Weights of a small transformer language model: rotary positions, 5269 steps.
Each number is 128 + 32 x the weight over its row's rms, rounded and kept within 0 to 255. Layers, rows and columns count from 0. Numbers have three digits each. The size before them is the row's rms in percent of the matrix's.

# layer 7 attention value, 128x128, rms 0.104, rows 41-63, columns 0-127
095:143172124155130119147116166117180130157150121156158157077110126189107138149099142160096112069175106169121128164111174150101168078105128124136166140146155108165108126083168121141127137139149111135154094072115098115149183074153173162140113149093197160150131155153084110076090115073133060150110210048141134141155120175144129120143098153159177116127115128071144143134185133114095069191085
098:093157124170103103177105113125170103132141098098104189119154127118127168146107153126159187094145121123110128129107120084104113117099128132179137145094140087146112208076120039156137164173134169141124092175095079081077119151119151083083185140073134093132132126160085098147156107109233167165122168133134153131123155194147113092134116133128151098165150129117089167082170127120112111070084
100:115128030088112151147142108115029094140128139156176117107122141127129157127130122112062179135117096128121113118066179195141136113125137170158109096157120141155093111125098164163109100110106103118100041157134123128128105081113147156121079140135066082134087123119145097133070169152085165144089188143126125123168090155133126122113160161114127135074155147107145127123039166063107070118118
114:157150127132174135159142145082184179145131150064118130142173119094097129138098145118160118092080123210113104160085139154103241128091148149151128124092193135183085126106147130104173129100141135117138111128158083114161186131158152169112183189100123144093144141156090102132136083149085159102134131146111138120178169155202102121135117170128128093096086128096166071133140179135167147079123
099:158138128111099097084158153086115118140152173152134151133070182087121156131140140102083132146114139102131102043094158088133121121078096128146186144112161136103096092146171106133157127117140060181068175139160201089023127128100135106104136066125140133148112074140120124108093144150091136117149154113127170146067123092151152132133135082164150145132101176152160167170155117083052138148090
110:106113177081137067175138110086118119102090135114105132139114156120166083106164138125091067157020143108143148098135125061069106147115122145142107121137061135163073138125142146150135115089145198170204198095112181139132143106111143119131200134129124145109131099093146153148179142143138146065113148140079139146089120107097129106157163111126099143119123147083163157077117173121201133157148
095:188127148105165135202187117123138080120150117138118090106135103171173130095181092141071151118164112122145143092103142124086142144118137086088157164146155118172221135134070121124137127134188139159120207121133130151116130186114127198076121143140106138119124142171161125153172106145085174121128126132143102167147102105118167165153155165090107165219126139163074067104126113136194127138152
098:134107141088095092076154116124102096105133116156119071128112188127122113044166167094146078142122129184138205076109120189175137146063161129171094188136127098113071113123130139081124115073172156107124171105137168202106143159105157136068116169182089165158093170108093096146133130114113141128134098119133139171110158112076126120143181118095139108140132119179129137160153095111082166164125
096:134142084144102136043114141091166155126129105137094068160098136147070094151172147167150157084098112127119148054118120135102088170133114164141112115150097117187154126123162093127151196078189098106114169139123122145103149161192195135154164108115145108109166073133093106082125145050125119137134094144112047148113137143136153124098157150144119107155158178125098204199144125127097113108146
099:136109120151143104106109157113066146115135158132182169109107113122116132110099099112143122112136131157122094149170184111101205098156131193115113129124152084145145187103141153198113141146194098095170075158114139096094167143150079117105088084133153180118153132143058162079054089109157112139055194150106156130148182090133088087090138168114115116134092125105086074108121081127171137101124
097:105068112088164108123132167131132147210119140096083118139126060046190117166130122169159123171121105092137163154146078120108184140121085115103162048133143119115108101074126129094116121123116148144119142084089114144152167165138148152145133218156155133160143113101139149074146094134185145141181163045129096105116118157111148140157174062121125099090137114147131145160122109130187145082105
095:124165145121131130081135119138101143164131111068108161107162099164112167133105182145121169111115123157113086121220148104135096162087143117157173084138155105136207145204118116079070102101117088130141169185109193146182153122153108081143132139151114158159180092106145137102096139058130133118141191123116064117134111130125106146081118209096173162156108175141162120128095106129134178140132
101:160084123167088095129103066151134128106199139095107128112095121122074116127051071126143108115108129154141150123111112110089130115127190147140108141143151123135128162122074109127129135105175063133138052126126101132114161074147125160081140158135120105111059151205119132078118129148124149090111120083138158034120131112013118106153097092094171158125120140081135118101180124126142087169124
093:130159139143136124145164063095148151078143175159135150130180133123130105145128155100116094164145111095170125097165175136166093171085119135196147092124107086122130102153187174052127114099144118087201164096166111173092102141131114144156113160105112088128172144112083136088124117108207107173178089110124094103129061136113120142122123137165069142154222088095085150128111080100118113125149
093:146106148095114122127138121128193169195138163131089102110134123113175136149086142123140133135073101155174140210164152171118160095131155168148134097154157090154130145103149114122152116096153191171137133076126161161123147113093175133108076124098122180128079140158102109191098065117194069132082109119195166081179121086136172107119073121172112153122162120152170142145135092190149109096162
107:107170090128088163178068106127107130128108086101137164156148082089112109100149139182159161089133120149138101144134094155165188112118143112181166137148160154090086134146117076125137132157162102094123105097138168153128167116140149084131157110122139086079105133170054120041112167149148056074091127177175140114175159083129137103117142114081125130158172123121176104124196072093102130134191
095:113085124125122081145160121126160048123102127133171131137099159121125122073169122175096155131092160208061103162133113112151129107105165060150098140131099060071155120063129089140119124140133110174134122119173142101121128107111192116159132185130098108105114168150072145120115155106128144097145064128102110067140140121166125100141076128178099191184183194141131066143163164113130138134119
100:163118143156137068124182157165077153137129072144148170150108097086131144121097138182140114111152097100109139118153133080116147179063118141095133166129036150213089129123148142155141061159101099108132133193160188124167107136151133164166140118167065102126102128147172130150105177117161133120067143090181138145110135112142158177146134158180163142148160068176152095173129118136084140125129
102:156125192126140088179071115147190138136112118099166113186141137123135135139178083086110116186168109122148118070161068087171049166103102089098147111161128073159101132126138149124207130111090106109154164168102139133110116095121174135162135097154128152136126083141143148142106160080099128170145078139131126134154182088086061125144147117098129131117170133211080152155089081095142124153105
099:105090092110099167150085121118152095126120174193118158121171127124110061173135115137173113089153145115122136170113161154124184148112121110144198103127134179112152115165139123112104097185185102146111129123059163107161126143084113136143153179151150146158182072129109136108083121119121096067051125149149169092139165142068120120130133153157127129078186138134195179113211109113126125084080
092:160099107114102038179159123141144162143107174084109096160137099053113155070127109111144126142066162107146122120091173110154111086162113106149097130117183110133095149117105164146082076098149166129138153131068165040128083171125147125117113122110109156175148154127156113144152082110126066093143131107082175119110087161135167114075149144104110120057151116044139135154179112148123110116156
100:141117149108182100122171138128095158124118111100124077088143123109166091161167110119120117102115095089135138138130163090182179093177129103173128116129157140098253080108096131153058110080128179081163118147127096123148086101152112115097145126134103112149124123111156118173133130104092085082106121108096091091074162110176187146147149095190162138156143073131116107084038166134111141115102
102:084090111116137088133121153080155131115128073109155143185103092209123143149118125145169092157105103117070093112147080101147129086096093114158155118074152122115115125142111118061092215089080146098143119111100134150141147182164090231163174093114144123117143084104163099155109085143195122134130135122114098166111130070113119157147107149087113123141172177112122117151122179117203122132168
# layer 7 attention output (transposed), 128x128, rms 0.0924, rows 41-63, columns 0-127
099:130148144142072195068118121124095178171132152129153157166140176085130155125124076173255141150135122138181146154175148149173115146095148147165162120136165187111139151174111125109157104146143123128188188123110134130130106156134119125146149142124151093143107120126131118150119149140164160104183007142133135129067125113123088096119102166115143145107125128163154113139122095111135144178139
098:110068024135127175129116113133145154130148106108112182140100180075076174109152148145186114154143118164154140117122072125143110110138108154141148174135079141160154128177134181080115122152121183085128101107152169156096152146162157099145175168185114130114126148156102123100139097135151076140090141134142094129128169072140137167093113194146119187122184112188085139125142059157183147095150
109:090142167124128126127119180138077114093107102113142119142109147115098125176116114085135178142149189137215052143170066106159136141106159138042148099109138088127148116189126125120104154128123079217198119135125164118160113100076125132113118142088131181153068082116101161143127121089108114051172102086163113121116102066101076113115106108149118111198141112125127122151119141141167138122114
113:181139089113145105116148165178128116120155165153164169130149144134182141164154126110183082112137134108172068127150171146132118155137105104157140100115097150140173111149090044140122136208089125090150111129122177158131151091085142072130154100117144106145163143166143149129117118109176114080093128164208125114089154144154164107057081162056192171098072110141121126137179147097173109106095
102:181143121114125126132123138146096131112120101148167168111103127164158127063151116115043099169103168169136160092103088158086129039144182145109118178140139097136136122164109171170123173140150123144120146131168045102169082168152131151099151146136099150111104084103137109175110085075175147144172101187141160080146131174085092134130081201117128149131118106153119135184158096146117160193138
112:045082126095147138111143142092154153069117117159138106120096134165113133151151159163042078094123158077080159068102133177129182139089109146157118112136134169127151144062040137159111136143114146108112127150143152153098112134148128097085089082137128076117143162133158123116051141113113077149145178172141114135100119121125077149191080187161087097184132133108155170134167128116090131156135
097:074070144150091081105132140151145133183092086141122130071123198105120172137139102183070130125126128151106113162061078176151085161151130114152155125109086132058052150111156127130154108117101127124141167160054147112137074099090136056106145063092160110095086109146187141099112110151117146141142153118076120079139125173151134139141137140110114127115072162151195159087117151147120119128161
103:186156157087127161133163131148146153130098107118140120128125171183128120179154100138017158124070193135029120133090128125146121150181102120143140146187118093099149170101113145160143164175090103132197164122171092120136083127087112061139125091123135132134055116135110124117090128106121143140068140124132125143095088089145157142172127117091116134110174101128156187189074141111106141122105
102:111136168080119141126125125156216119118174108111136167105124072093179180079125111107128147078150083152083148152127100137114145096076149159148101130140180157105163167144148179177135091137064147140105194189147150164148106173131071105074141130170089121092102089122126079161139102175156157142117145123089105124106072117104109148079129099068168142138129084159126142158153089133151131048125
096:148142112203135121106176128107146163141163127078112183163083180132142096064147189138211122103086136144168117149164110140078094109193165169154154111126116200124162108076157124159145141091132115181163097115116147140095137084176105131154096121098141143167136087109129152100212139107106129128185138146149108146111117155125196094141100160188111098148121128114098152132130207141120137104165
108:127154155134109101143094128153127107093126121165144134046128140142165169170125129133246100070122107113104157143068153127122217130120088125171086137120096136152078137140129104135122160144113125107088104182103106136146140130107078149150149168185124113100166135134127176135118100129116104158152087122150113123099130095119143170134129177107065041046080220107100099115129097141154130136112
100:091163190139155138103104236169132113161158204128144132173107124116147181104136141090092121093074115125101086146132104136086067061152082124124165139136161153107077064097118061093109110098130156082102082100114129139136118157065074177115184145177131088126154113077122088144177141147139134145155106106105148096130123104130137117142074063132091118132103135127136152155154151169112147138125
117:127125128138143129118111143058165136160092130088165169167165132155111115146185105120188107123135131097165100168117128109150111072072107103163125186173110145139113124195159170133106158148114151149177147124093113089141178151124126099188091053141133132181147157178167209132127115149107107085127128162111151143094141047171128133117100145176162122196108089127112124159122162107140115160213
090:127117154070056198099085145143116090113151108072146098195075103118138075157130139142090157185138067113079151092081141085098177136144123148156077100128109134202117135151102113128154129106107171157096165124140129103160151077080070132141122120172088089118167073129103107082106165121110111190173074131112125147127138160159148140110144140132154072119144099141162165100130086147110181107096
096:096095153115137116166153126141110075148112077100158180116148100182142086096105089206180091174172117100143150042111147080110128158088143157111110182185127150091137147095127096158171149153124078080142128137102109144090114115124138121118127190128193044186112167126102167100129157155115038091104107110132135098109150119170146113169137126138144085094097138109146134176113112086151144117129
109:203103191132113116139141161166111125172162120117076155174179170127141148126148161120255137139111122161073060172151121111128103082144122124111112137115108106140119114167132154106096114105142095100117109110118134098086136130110071096149079128072121067114155141157169052164129107063172135138098157150149106180140089144104111097084141132136120153143165119135125176129081151101177121104129
099:127130157147094148153089063120094135091125094113080147126176178156124120142115135105060103121142149090183063199096136087136148064124129169180113146121158118147125082126057143165172135153118146119170173139175077108153142194119090121086127122120140115149103153162143091121093182132168118064104154132152087142122105101145154114102109074137158180127136099091189162138172109173176165108165
102:112154072123133132149143112063155138177090162166158050109102173136149147120085170147132063135102155119115119161090139140112125024102157156100103085123145118081142114125152133148068092149105146140152123129154046120085091122106097099108182091093137118200086101103078121134111144150126149144141123138092145170139170141086111156109127133124182095086130120119104165097085106159216115144080
108:081134104126083136113151120079121124116134158151085076125131114111138156164113185139042120107156146126078139196114061094124146108089163159129095094158115100135118105085188130080169148139153139170155159136165113111082096171125125201122158103140151093078172134064125080087125101136139113120122138152064150099156109166169126166072122174125141086090164122151088129182129149135078124058106
101:105153096118151097142098102180115082093122072122117128112094150092094127149198092132255140120121117138126138117103141099127080122089125059111172112117157112142124086124149116163138104105166130146143110083142096133170160149179067116156120116159145065114098142145150096171138102128164121138203095147149064155161110168189121131109131135131081136092094158105085131157058141109150100137097
094:181095154169164156155090160157171089068070176079089139118139116173128124136131122178115127198108163083122168074131194107128173105115113168120204165164119116133130167114084111099133169184087138119103117100085164057135140149169128103104102137130122089093109097170143113099155096139146100120143109126179093169144146158124128129148135162103087090162111148188093097123186178123096172122114
104:087110070086117084108111192115147133141108146172105131138138092160108091074074066087143144098105144068155116134118139119127097155142111158079151118170136109078126123128131108110138136113088127131126107131101073117137143096156183172120130167134230136139072125124161179148136189125185077165128201135145075175139066157095120122146179140131085113114121105141184128107130144181091144152070
105:118156143127162177130129082156156124123180143077103102082155154133153131112192149165116127084149110112162105129191129161119129141142085122126077091095158170179096123130101104142106117159103127119022157154138133150147083144116116123133149086180162102156183102101134160097135039122148150161101118095088118125151107158119105098068121128205088035068155137146158142126149145099113087131170
# layer 7 attention query, 128x128, rms 0.093, rows 64-95, columns 0-127
091:164155124104025144151144079137090096199118089125084116090091095104105130070088132095115140105150114168163098167143077132082117103156132127163159083119191137164138079112128153188172110078088135108099133116140128114113129096176142124140139092129159128098151111062118138152141050141147135112094078158067145124142148080144094092060109172091133180131108172106106140121131145100122131107185
094:100184098139139184149133122173047139106117092123164133143129158128153093095143123132147131109120087078131018145156153135129102101109089083132118134147084165138127133120170118107114159106099131095160166103147101121184112100169112094093163151108153124043176130143149105149114126156092147117119134182070150142116077187098095123101071134064095124139124164167146115148123139070149141214075
086:113145139058105128067148153161159109099111115102128117166133122131116171154131119140166170087103097099099081116151120111151163113071082132145114098173126171124104089180070061095147151161176138136151173179104084098140167141129110055174159110127150119127105079139166081170121127172134128205198129094160098110098135109087131133130145122202170098127066107149180150142083119104130111094104
080:120139187064128110103152093128149110151075116123210135172077142148166134109115159181150166099149147120049053168107126112105079111058106154092077063145162124099109100203118077113112134172156136192169152130100057094111113127096108121129071153132164103093120144160089122163100163141108127078163123110139096123138133142157115123098138090178149117146107157141135068128137150114100120120141
101:128078093204158157152108173118123172156154182125136106122142068130138088135180089104072180073143149099161156120161130143159135171184138084146117160146112079116115139128118114086127119166141091164104111172104095124157130092121133097078093104109113120129146133089067152048161116153184094116132108179148086176118118124076069135113130187141091144134073095108198125111113097092108077144110
097:108152140111158102129122124154099076088068175131162149120168112127100130075115119130100131100126136131111139071144173178074116182097161121167099126120138072133188147163089133140097145078108082170148071099167128174179138095106213126119113136116103143068146164140112191089167114133142057198112140143122165151120093100184134159137067156181171123162131159140142137152099124101085105127157
090:093187098089148171110186114103132133093087107160150183160113183108091163094119144189159132094135116158153112147144163156160154105079085076098146136173143132090101123153170162140186138100165166146142143142095099110117130109117052133160113136149151098123140112131121096134122111076081157046139137098119075093123121166140155127208103097181151128121122145182101077119176073099186142095156
100:153058109141090099088130103114132153167119102086111074159113079140093117124130162158133098158146216177156159114103194126133182201205134149074163074144101158064176123101109131164106091131092155109130113153167147126139123077130112101084106168124099167139108152107114140100145089152143191116089115087137138102143108134066143192101079094071139139119151114124117152074115136114118129141094
108:193123117174138183138040143116103151124194122105108132116106094111102131145101119125100086162150154157168129127145156128104166103181173155180125132067132091152146168062134124148074150130095115081087049127158133163161124136141160184101104121154101131163142169136106198079192108116168163147081142157183177131112152115112117090098107187097084137155143168119128147103125148127097083155110
092:157041078176158180141102107134170141107152134068114119133098132177096108182107081165125162138160135153204142172089100173083182101101115117105132177126149087174218184090109116107117137120124138097074104102169116128090144092069140144138088107155087090151135150094142122076143126079137185122151113195122083112113143100158165151161105124098141155087140147119120113107097156109145124128122
104:157105134133090143126084110125130213090135166137114117113067156169130113167109100120115188106204142144166161108183106092148117128161170101104173130130123149124133143132136124163093155117077072159111162122146128143127142131104114071131137050211166086103129081123118145132144179154150098144124136090165147093175167132063094174127088167167139084098079102116153130123090192094168190137129
098:072146129175141146162140117175089120130115132104158139136088115111098092125116115184088100168113138165139113111142075154089146106133112155135138029127153152137121097099161149182118167090141043072088075143066098105160148131152109120134156140140122108142067136191128128133070120114140099131092101124127106086096111094122218190095181086071109145082100136106130128095133106162116155151070
101:119115131121152134125166173143069136126132132071096141114173115148110125142143072139137066090138119081112111118146133030106135020149125159091132102145174092125140086156134114106137125057177197123125162151136126129119129127166137136085158150173114141154129130132124151076097174105086099190147126152169194127082104112101155078102150064160105142132152133084090136130066116131143122199098
102:124117159125089114106103079159128165133139149091116116145082133149190170100121104080112097108121156128174176099080150160132170151122089091108069150056131068121187098164148095163140159177093108187178163087074163140129086230099151090181142121128133079089125136162119150156107069133125175180147140092137144143126094143138121163155170110111133124114089118160127112143134158115139139116061
099:126128178136108076134132116112134134090199083193087104122136130086171133180143104131079127111145168149140162127169099183124121118118104188140121166125084069141138082143096086161163166127161128128107136134149148059127127129129120181134112140133119087149150148133123145106130179167107084178134131131129181175196059111119139101144083159149163150160111104217176182139174122146137126215110
093:175130110105098158135092104125177198126142158146181129166097144111105092166078166115093071145118068091162131128092108158107170106129163165165057147097071172131173136079109161178156172192088109176139110169145124121146123145142101142128137210111145141168114133134131199131125087143132122151181091137123166108119130137141098152080095165142137101077078154080098157097101157160176147127123
090:109132193105132149083110081142135128142178189137100136125132181163105139209114194119155142114120156068121129127127166085092149119063174112043092127158096138121121116191136059134107118139170154090185099110176100085150112147099118132082152114153130115152105116180116120109186123135129117113103145109153145143148151077183156182092136136117136081132065082155127190134155151142098113087097
099:175137140070082132162148130133088082140107153164083110116110109110118113125112121163169124120134115156117127178181163170107104084174177152151129083109136124095159092095123115183107134152079117108067070073159120164101096120137145173134177118161115183029149129149127087184148166108138108198073149151095153108171122096175095139048082157112112111124136116115113062133142117137135160119149
073:053170130101204082130137136061119151108111131121168124163123120146141141099077178175107077124118146131031112138128206109138053211091112110135131149145123178105087152153101128115106148152091126102116181157124127111129175145118142109138197126100120160064135103158115124152075139103136163137090203138179190125126100150101115125135158158139139115123163088176140129161130131101138126160114
091:115165123046121129182137150071127156079106164165147165143112130161177099050125100152146112152112122095142148100158153188166079128102153091154136177110092134097110168109168108101208162125148128111144135161090071118103139146107117086147135142119128176141138093132110120134058173153115108113116134138183213125150125148092185081127110103159152121100141144191122113102127141178202140140072
082:142189134054123111130125116168091116106065112110095131129161087142184111139093147098123067198063134162069132142106110144091132132145176127080163098090072160185103112098127162139157120119115115165115133133177075081142108175120162116164176123158181098110147094134165140144134075123142119167083143131088202128134119141135195139108135161123106146118051138083122137118150138079116128169075
101:126063110145089161159124149074131142129212146171156147078130135149110140158116141145169146117159180091175105069136113115161143139160079120146123134156111110136114117111131200086095127142116112107127166115079144108070105096108132116132195132069144147166131184156135157114157185135162154093152167172177052163091083108135110120151140127122121061082160143066105141094130156186079121136176
100:075165103110054126118175110117133134074074111133168176158155148128097127094141174142172109137105127099120138112157103105083124163086085104119116128144100135128132117118127093153203138145103137154187115152096204124174115169175068056161146138094113130127156114131215123163116152121111132128119103131133177091091127157135109114141119056179144133099108075185069118183127055120126122163096
084:163142152082118168148074105076172142069168190130127189131072191106128080126117151157167150218093171125109089143153130103113155125057116175160099198114129153108157139075138107100121132161136129113117098121168146142111081137116127125073155084120141101104131118160176141147137121086125165157154138130138148085153147135144109114188109079122141111187113117225148114166120079128154098110115
092:139149100125125114154150099093146151093045091121138150146167206120132077104112164189157155128137152173111115147141073170106113084061132111099138202113138156149144105129114124118145098125166146120081133086090183115160149148147149131168081139134117091116107129092145089179079191110142133059145088136113092138142135127182116123187135088177136137130102077148108067188160073124148162090090
110:176086133194157109127069169097112139154099113149069097141127099083119112135132039137093115139123161198192140130103151083097122177123175155144146125115169107043137110098123173167102058119112123129177134092156102162098123052143150107120186177138083172109140102112086140123115142068169129170120144135110151130152155103126143161097155126087120131109133164133133117131188127089089076155138
114:106087085134167143117133185128160111092175126093041133100090124075112155162122187137114126173107101184157105173070137091119119114074114117123080179117107170161102107150125113177126226021147148089144125150094154139122128128099171095138155127137125135133175119106125199132122134137102148118131113104138116154127095145115144104117118091110118089070131131115114154095139188175122089070178
105:184094120227063120174112057102145127185102151127150141156124069083102104128123114061125093140146126167087136115128148165137114141087063156102158090087117141149141147145057147108141152089116083139179091126134184090099132166164120100129133069108128118082157186116129178110147133090158163128097065146061100132165145137117103119081149145117109107126132140165118082124124104067152120109134
097:141154102146105127127152116074148093152129123165157147165104159047075178136166150152060097121142126099158138154092133131152101140134130125104121135086142118095047118134141065166169124104080063133096136135148086106146210130115153115167136143191144168120113082127191124111094186142023096180095119124143112151117136100109110127138125134072113089155137125160155078071134140129146135073109
101:099132138152182105094119186143148125118174235121119175138108167144116108111155122096181116150124174129151192129162128170033156126119114114119179087114080102155171125153094106143170063101143123121145092115131103102145154189167169150146143139114126120142163124114112134132132079087099093146125087064079082115150161152156080095112076122098133208150147162132090150175136107152128162100126
096:125116105135165094085129163129171139113106103138190103093133122151169087134062125127170143141141120212153134041118149119099154136158147114120116098108114120207146131138122167079104131145157146099163103151130142167115145103119189132165210105113145181137168118147140142137115105115166151091125144149172141175099126110136086129123070146084092072083105120121090095031142172180145189144163
102:168094153154113075072129110120111095135107185128126078068104155122106120126132187095161183110165106076162101118142121147114131154127111115160153111183114058067125101177152155169119094160167114100127141147125120132118095098148092124070140116125121152161097097209134133089110167148144161070154154105099126141135159111134120079086181140140149065155026145084049141104147110144102132147139
# layer 7 attention key, 128x128, rms 0.0967, rows 64-94, columns 0-127
090:128193162166213064099049099075151127094127103111116120141120161106133128095164106165132105163142156171112070133064124130114065171075139153131109051117159136065107133139106153099113161118148140145183161151161135115126127154103099089113140088130107092130111095127144111145155131121125137105184088116153069113121189156098132150119142085138071055112147156051133074115128126116117090133124
089:098092135161152087126136155174188154162097174138053074132124159208157098114184178108128141127141131091142158141090105112119133164078119079165131142142095109189099119163157140128153066084162157081140163175092170084161144173133160110156175157177113114124121097145151140093186130171114105094158089092135067119118087136141145064193154114184118120129142150149103161159150141139130132107142
086:146128113121217165140135172115111142131145221143105124125121149144198103125170100153159077164141109108119232096144177143169086101127123094093162142085175099145147122163141126152141108165116070070163044140117168179175198120143145100141126140151146175102149163120135145096099107124147124113165114133140115137140079089139153131128171086116093092086147133161121146141149076128154111182142
099:112115100083169119173154131073128184126130138130098128174122130133167079165132160093107123143147104102123191084126143161083124118105116154067106147091143134139152163167120130199075110125122044115129105083091115152123173126157135110095074073157130096107113133112066180102107058122150130142116147104140103139123072146106096103116146172103153111163202177158117098114128114168211156198144
096:147117181145027132144125156058151102092073033180137092094111124137127122148129190120162153144114123168185089157067144145142134144107164147160139133142161114124131108098098181083154110112114162180133133175140122101140067139097130123147105103151113160123113096145161146073174168189135113075155135097134109079130108123143126139129154218145152101165112144079134082117094170097138099111114
092:093155173044139165066181113103114130192074113116081092144127150138074076132086137115133150136140108113138106085123121163101129114136198077103114163141183138093139125225082146160153175069110134117151110142177132172147095175088165178138133148165130119117125131168120156087120099086141098121115152131099136133071143155119179147142123219086119129100145114100073165137147118117125117153141
101:130174040083122086155106181104121140101162209074132163132107151123198086153132111123152132161136135127138214102132151171172132138090082116159120140092126118108178126183148145141080141097100161090192100102116115184147181091163170118122070160167086157088120118125184079116108085084136147073127130158121103137118130113123134075137164131140148123090118106154142114060157111150115135140112
097:142156119126128137116138121110118129130171155140113174176145123196098131097178132162161151112152128145161173120127128078144195126111094104134162089157098170135129153159130125217101176119129116123176127181061203056179128136111141084101135085106149151097138154141101058108123117151151147185101103066183129124139189117096069163109146055130153103145122126154137154078129101136192132143124
083:138124156124184134092099129141123135112095133117146129135143139098159162126163141163142135102154093124127109110171103123146126094142135181176116124089135160163172174165173173110124177124055100091156090105104169098196105090139181127154145159155131143096139131122113128188164127143050088105093086057165147153160165118130175112068106191114083153190128092090171190142101159083090126153179
100:173066109168076090121094130128158153135125107105139147131150100129102145120207095088059149127114115199107088162110090149127123146126172149107133113173156118094149096071096090093124076110128179149145176152161074127157101087049039145157159121118116124123116107137100153118138162144139128110075106157101177151122122210143135174130080113151123116130140181119115155155141117091077118081183
107:170116104138107133171138142070118118065103197124143199140124143120166124140120118109198101174105178178137114135104111102138145137076112109068127122133126148081135097090144115089163125155200072142068142118141110081119144054165136138129056107156156193132113091075120170112103185119114134177168163137128123105105107147110211099132127119127179132163153118091126099139138086091082099107136
109:158255085148087072089113087089167151161120085147175134110111103105194104150116115160089080115127104086102080113163097165092142132147109165175085138171116055129125169111088108083129192152113170121153131140156174155134117116069133114179147100103143152156131156087106118165150113106115135149122156123122085119096158103140094091095084112091090098169166128141138150146113149099092123160147
106:071140057150134142148146118139142189181172123128139099130100135122168094167125122107097139163080092109126118041129202057143126104131111104166124193079154174146099173143169142123108145136161082160125113124172129146210188176150158116168128115130142189139125133111136146114144175112091151044155142124123123148110098101101148106159166121114136063075104114115132159089110175087149126146132
095:097133144149119150124146120098166181124093136075108149135088140151119124088116180123144099075114176119172093100093115092041161203161111127088154102164163163167118108076094113142097125126177161143143148126118111124114115069138099101113168106144078132139121103105149149085128114112079089090145097097145122118055059125143167115107099165151139187151163206060080112140134090188128132094098
089:099134154037114145186121143032154114160067141142144161122087130135128161095115142159139141127117130146153136105154068077111133110196107093117129150143155073153151085086085114128110152037130126179100085136130097143124199123133165113084098094127124071155187097148186102120119123089045124118135133103138156135163138123134145109127139168123135093132097114115075163151132151155096172169089
102:109105085164176051150119113147126138091080184116092158146143164121143068159119091155139059131123084111101156215150114160127162140183141162117102131150118071195103084098173060063117147164133122073108123131093067137153117160130138141120133144146080098141125146142138088107112169122144053152163125112151107129144076149137127168151185110122153135146174102170098188148105121160102149112133
085:163159117145088081158058110146135130134124104155136102162137145069084168133134089109056094127151125233138081170110166061119152190131131113128114110150154152119130108107084137118120115148141151166143186172106110168152129098132100167162189151166156187088105116162136154149143125135130151132157157143093134130134120127144143177087148091100144109226117146104155113186095185065114161126099
093:112109084096097126093106085131111138159156126109194211154163092111106114099101104120107069081062137173095124101121114134111130143140157122093077128128118138173150182168154128101100134159122160121129168145148173146138113139116110169132025128126126165214112175097138195126124090082112168107138178175084160117083138173088078091144137166144152126116143134170184170155104100093116140123123
086:138047195115079107121164150104165131155119162124091117160098138159117096143138178126195091110102147079139184111106053123118127158104091116125149072189083152188133148164089096133164144108113149102138122124095197124093154153132151082136168111088172114190058171130147126165135151131132127159116110150152102125081176095096141094124151191145135161114078115089063149096120107109106110109111
088:128152069078097130090151164133135140101123120096087152144139116181123023152099122141138094124113128082099173089066127096163134121138104102183167116096133162162152123129197166107199122100084091114134106080151219153190192135188160089142139156140095125191167123120154146100124123180133108071112154115151094155118127119137137121145132152133159082107084138128148107097134152155158101087109
094:073131171126137111118168118141094155098107158099133144092130111166140103085148101105126116094095120204133221095115125192053161113178159068161103120185115127171175175094082140135122083123104159121097079138117108113149137103141099163138151139139096123144100131149125102086098069101117083176153150153107131085099168144092175111105064098111140092096137159162105175177125097169159165081134
103:195132129093157106129097194104138102180120110197080122156128116162185107163143167162163125137103069046162088111167143100183126189076124179163131134100082132031059116106147151111135139140123133129125114160102142112145145145106156087099114134100139183073105062097109159161120149143100130104166131154125096119158146120090137132111188167113132129146117131138131082072112150185138118134108
088:127124138153138049116212116142160141135108146111143175098138117156075126059094107163135108164105119157081164132130112117096140105139089129167119116120114154114116141149109152153144166149151177120145089070175151095179096098080140121173157124070153113157171148153157141155099108124014100143152091055120140142115130094132147191135102058198097133149158102073113153116157115106095085131136
103:221083088109116146125146152148113162111152148139121137145167149097185119094132180093179135131161127135102153132118203139109147127114114086130101130102109133091112052148119071168078191145105111062142141083088106202116183108166165160059092143151161126119120128186112130124108161182176099144156121117122130122174112096096131129142132117046186136099122115087142118136155141140104178095102
113:165168102126125131185115168101101105074202189147048162168124149142160102105126140180103155132114119098181110159157119098172130107099092157141174129103136144117193108182173124187077143141082092065126115133105127135133148116114173058088077151163115132098127151133164084137144090163159187131155135156141118141145140121122105071124144154116166168110127169156157131093134178154160171084080
089:104149147118113138131160084175189111173165138141120174134045119151100127093123156087145112164112133088159132142050136182122137192085145151098158139124065163092111174120115120156186153126170154077157141062154158117144165175126116138155092147082160124134174119132160150136100075085155163134144133107104124140126105110163094135225077088119187123076118162129089126071144119130156118133113
108:121089152140141133112130102156151123159148105093153114098091153085024150105192149153078193200115121139104043152125155124113185102128087156115118196132180143110155114181139124129123216128115112118102115095091089145097100114122182130104099137182162161136154117104143098138150111154107125127138108145154153147108120113146120114150119138149081137067128107116139103128112068082024123171137
097:109077117148134086165154106113233111106136123086120103151117145122142075140125121107141138212089129118111119136090112136134125093142131156157143102146117180140081057134101109084090128120077147099150164071122146078101126132162133082107119129070133042219156140082124136166143106113114110170091178165161116116092149155050080116104158101158097145126152172152105096085132134108126118091134
101:120111162173141147105120122099085135124078134079159127169154121084116158099122087177102145112106114089217079078109080131118149171173180161107155119117131136137084132168167233081126168101143145133138112130118156198128124110120146165158111092136138180114128102100158145147142125093199112175141100129160117103120171177136122108105180079139080114156106195145143129145095194121145087126173
105:154167087028143110108126114106152177103136073135120134115177103138099162176119139147084143138154156200160074125105101163091107171119104084081151147177154073140180162115162100190094097171126159140169076109155160067100159103163159112135098147091094092142137100094144131149125144169108114142117086164163119148079135204120158114157107081167123130101075168150116138153125097119116146085123
089:122130155224115128102152113137099127129099163111136064107172121138103150154114155176173141053146127160048085135106133110102080114159146165137082070136155142146130108231125082097167159173116089163156131129105144096107118123084135087108119135105165115143120075180105124096136177098139185153135099144116125115106108159138148128114120145084170198101153122117136186124195108153163137182128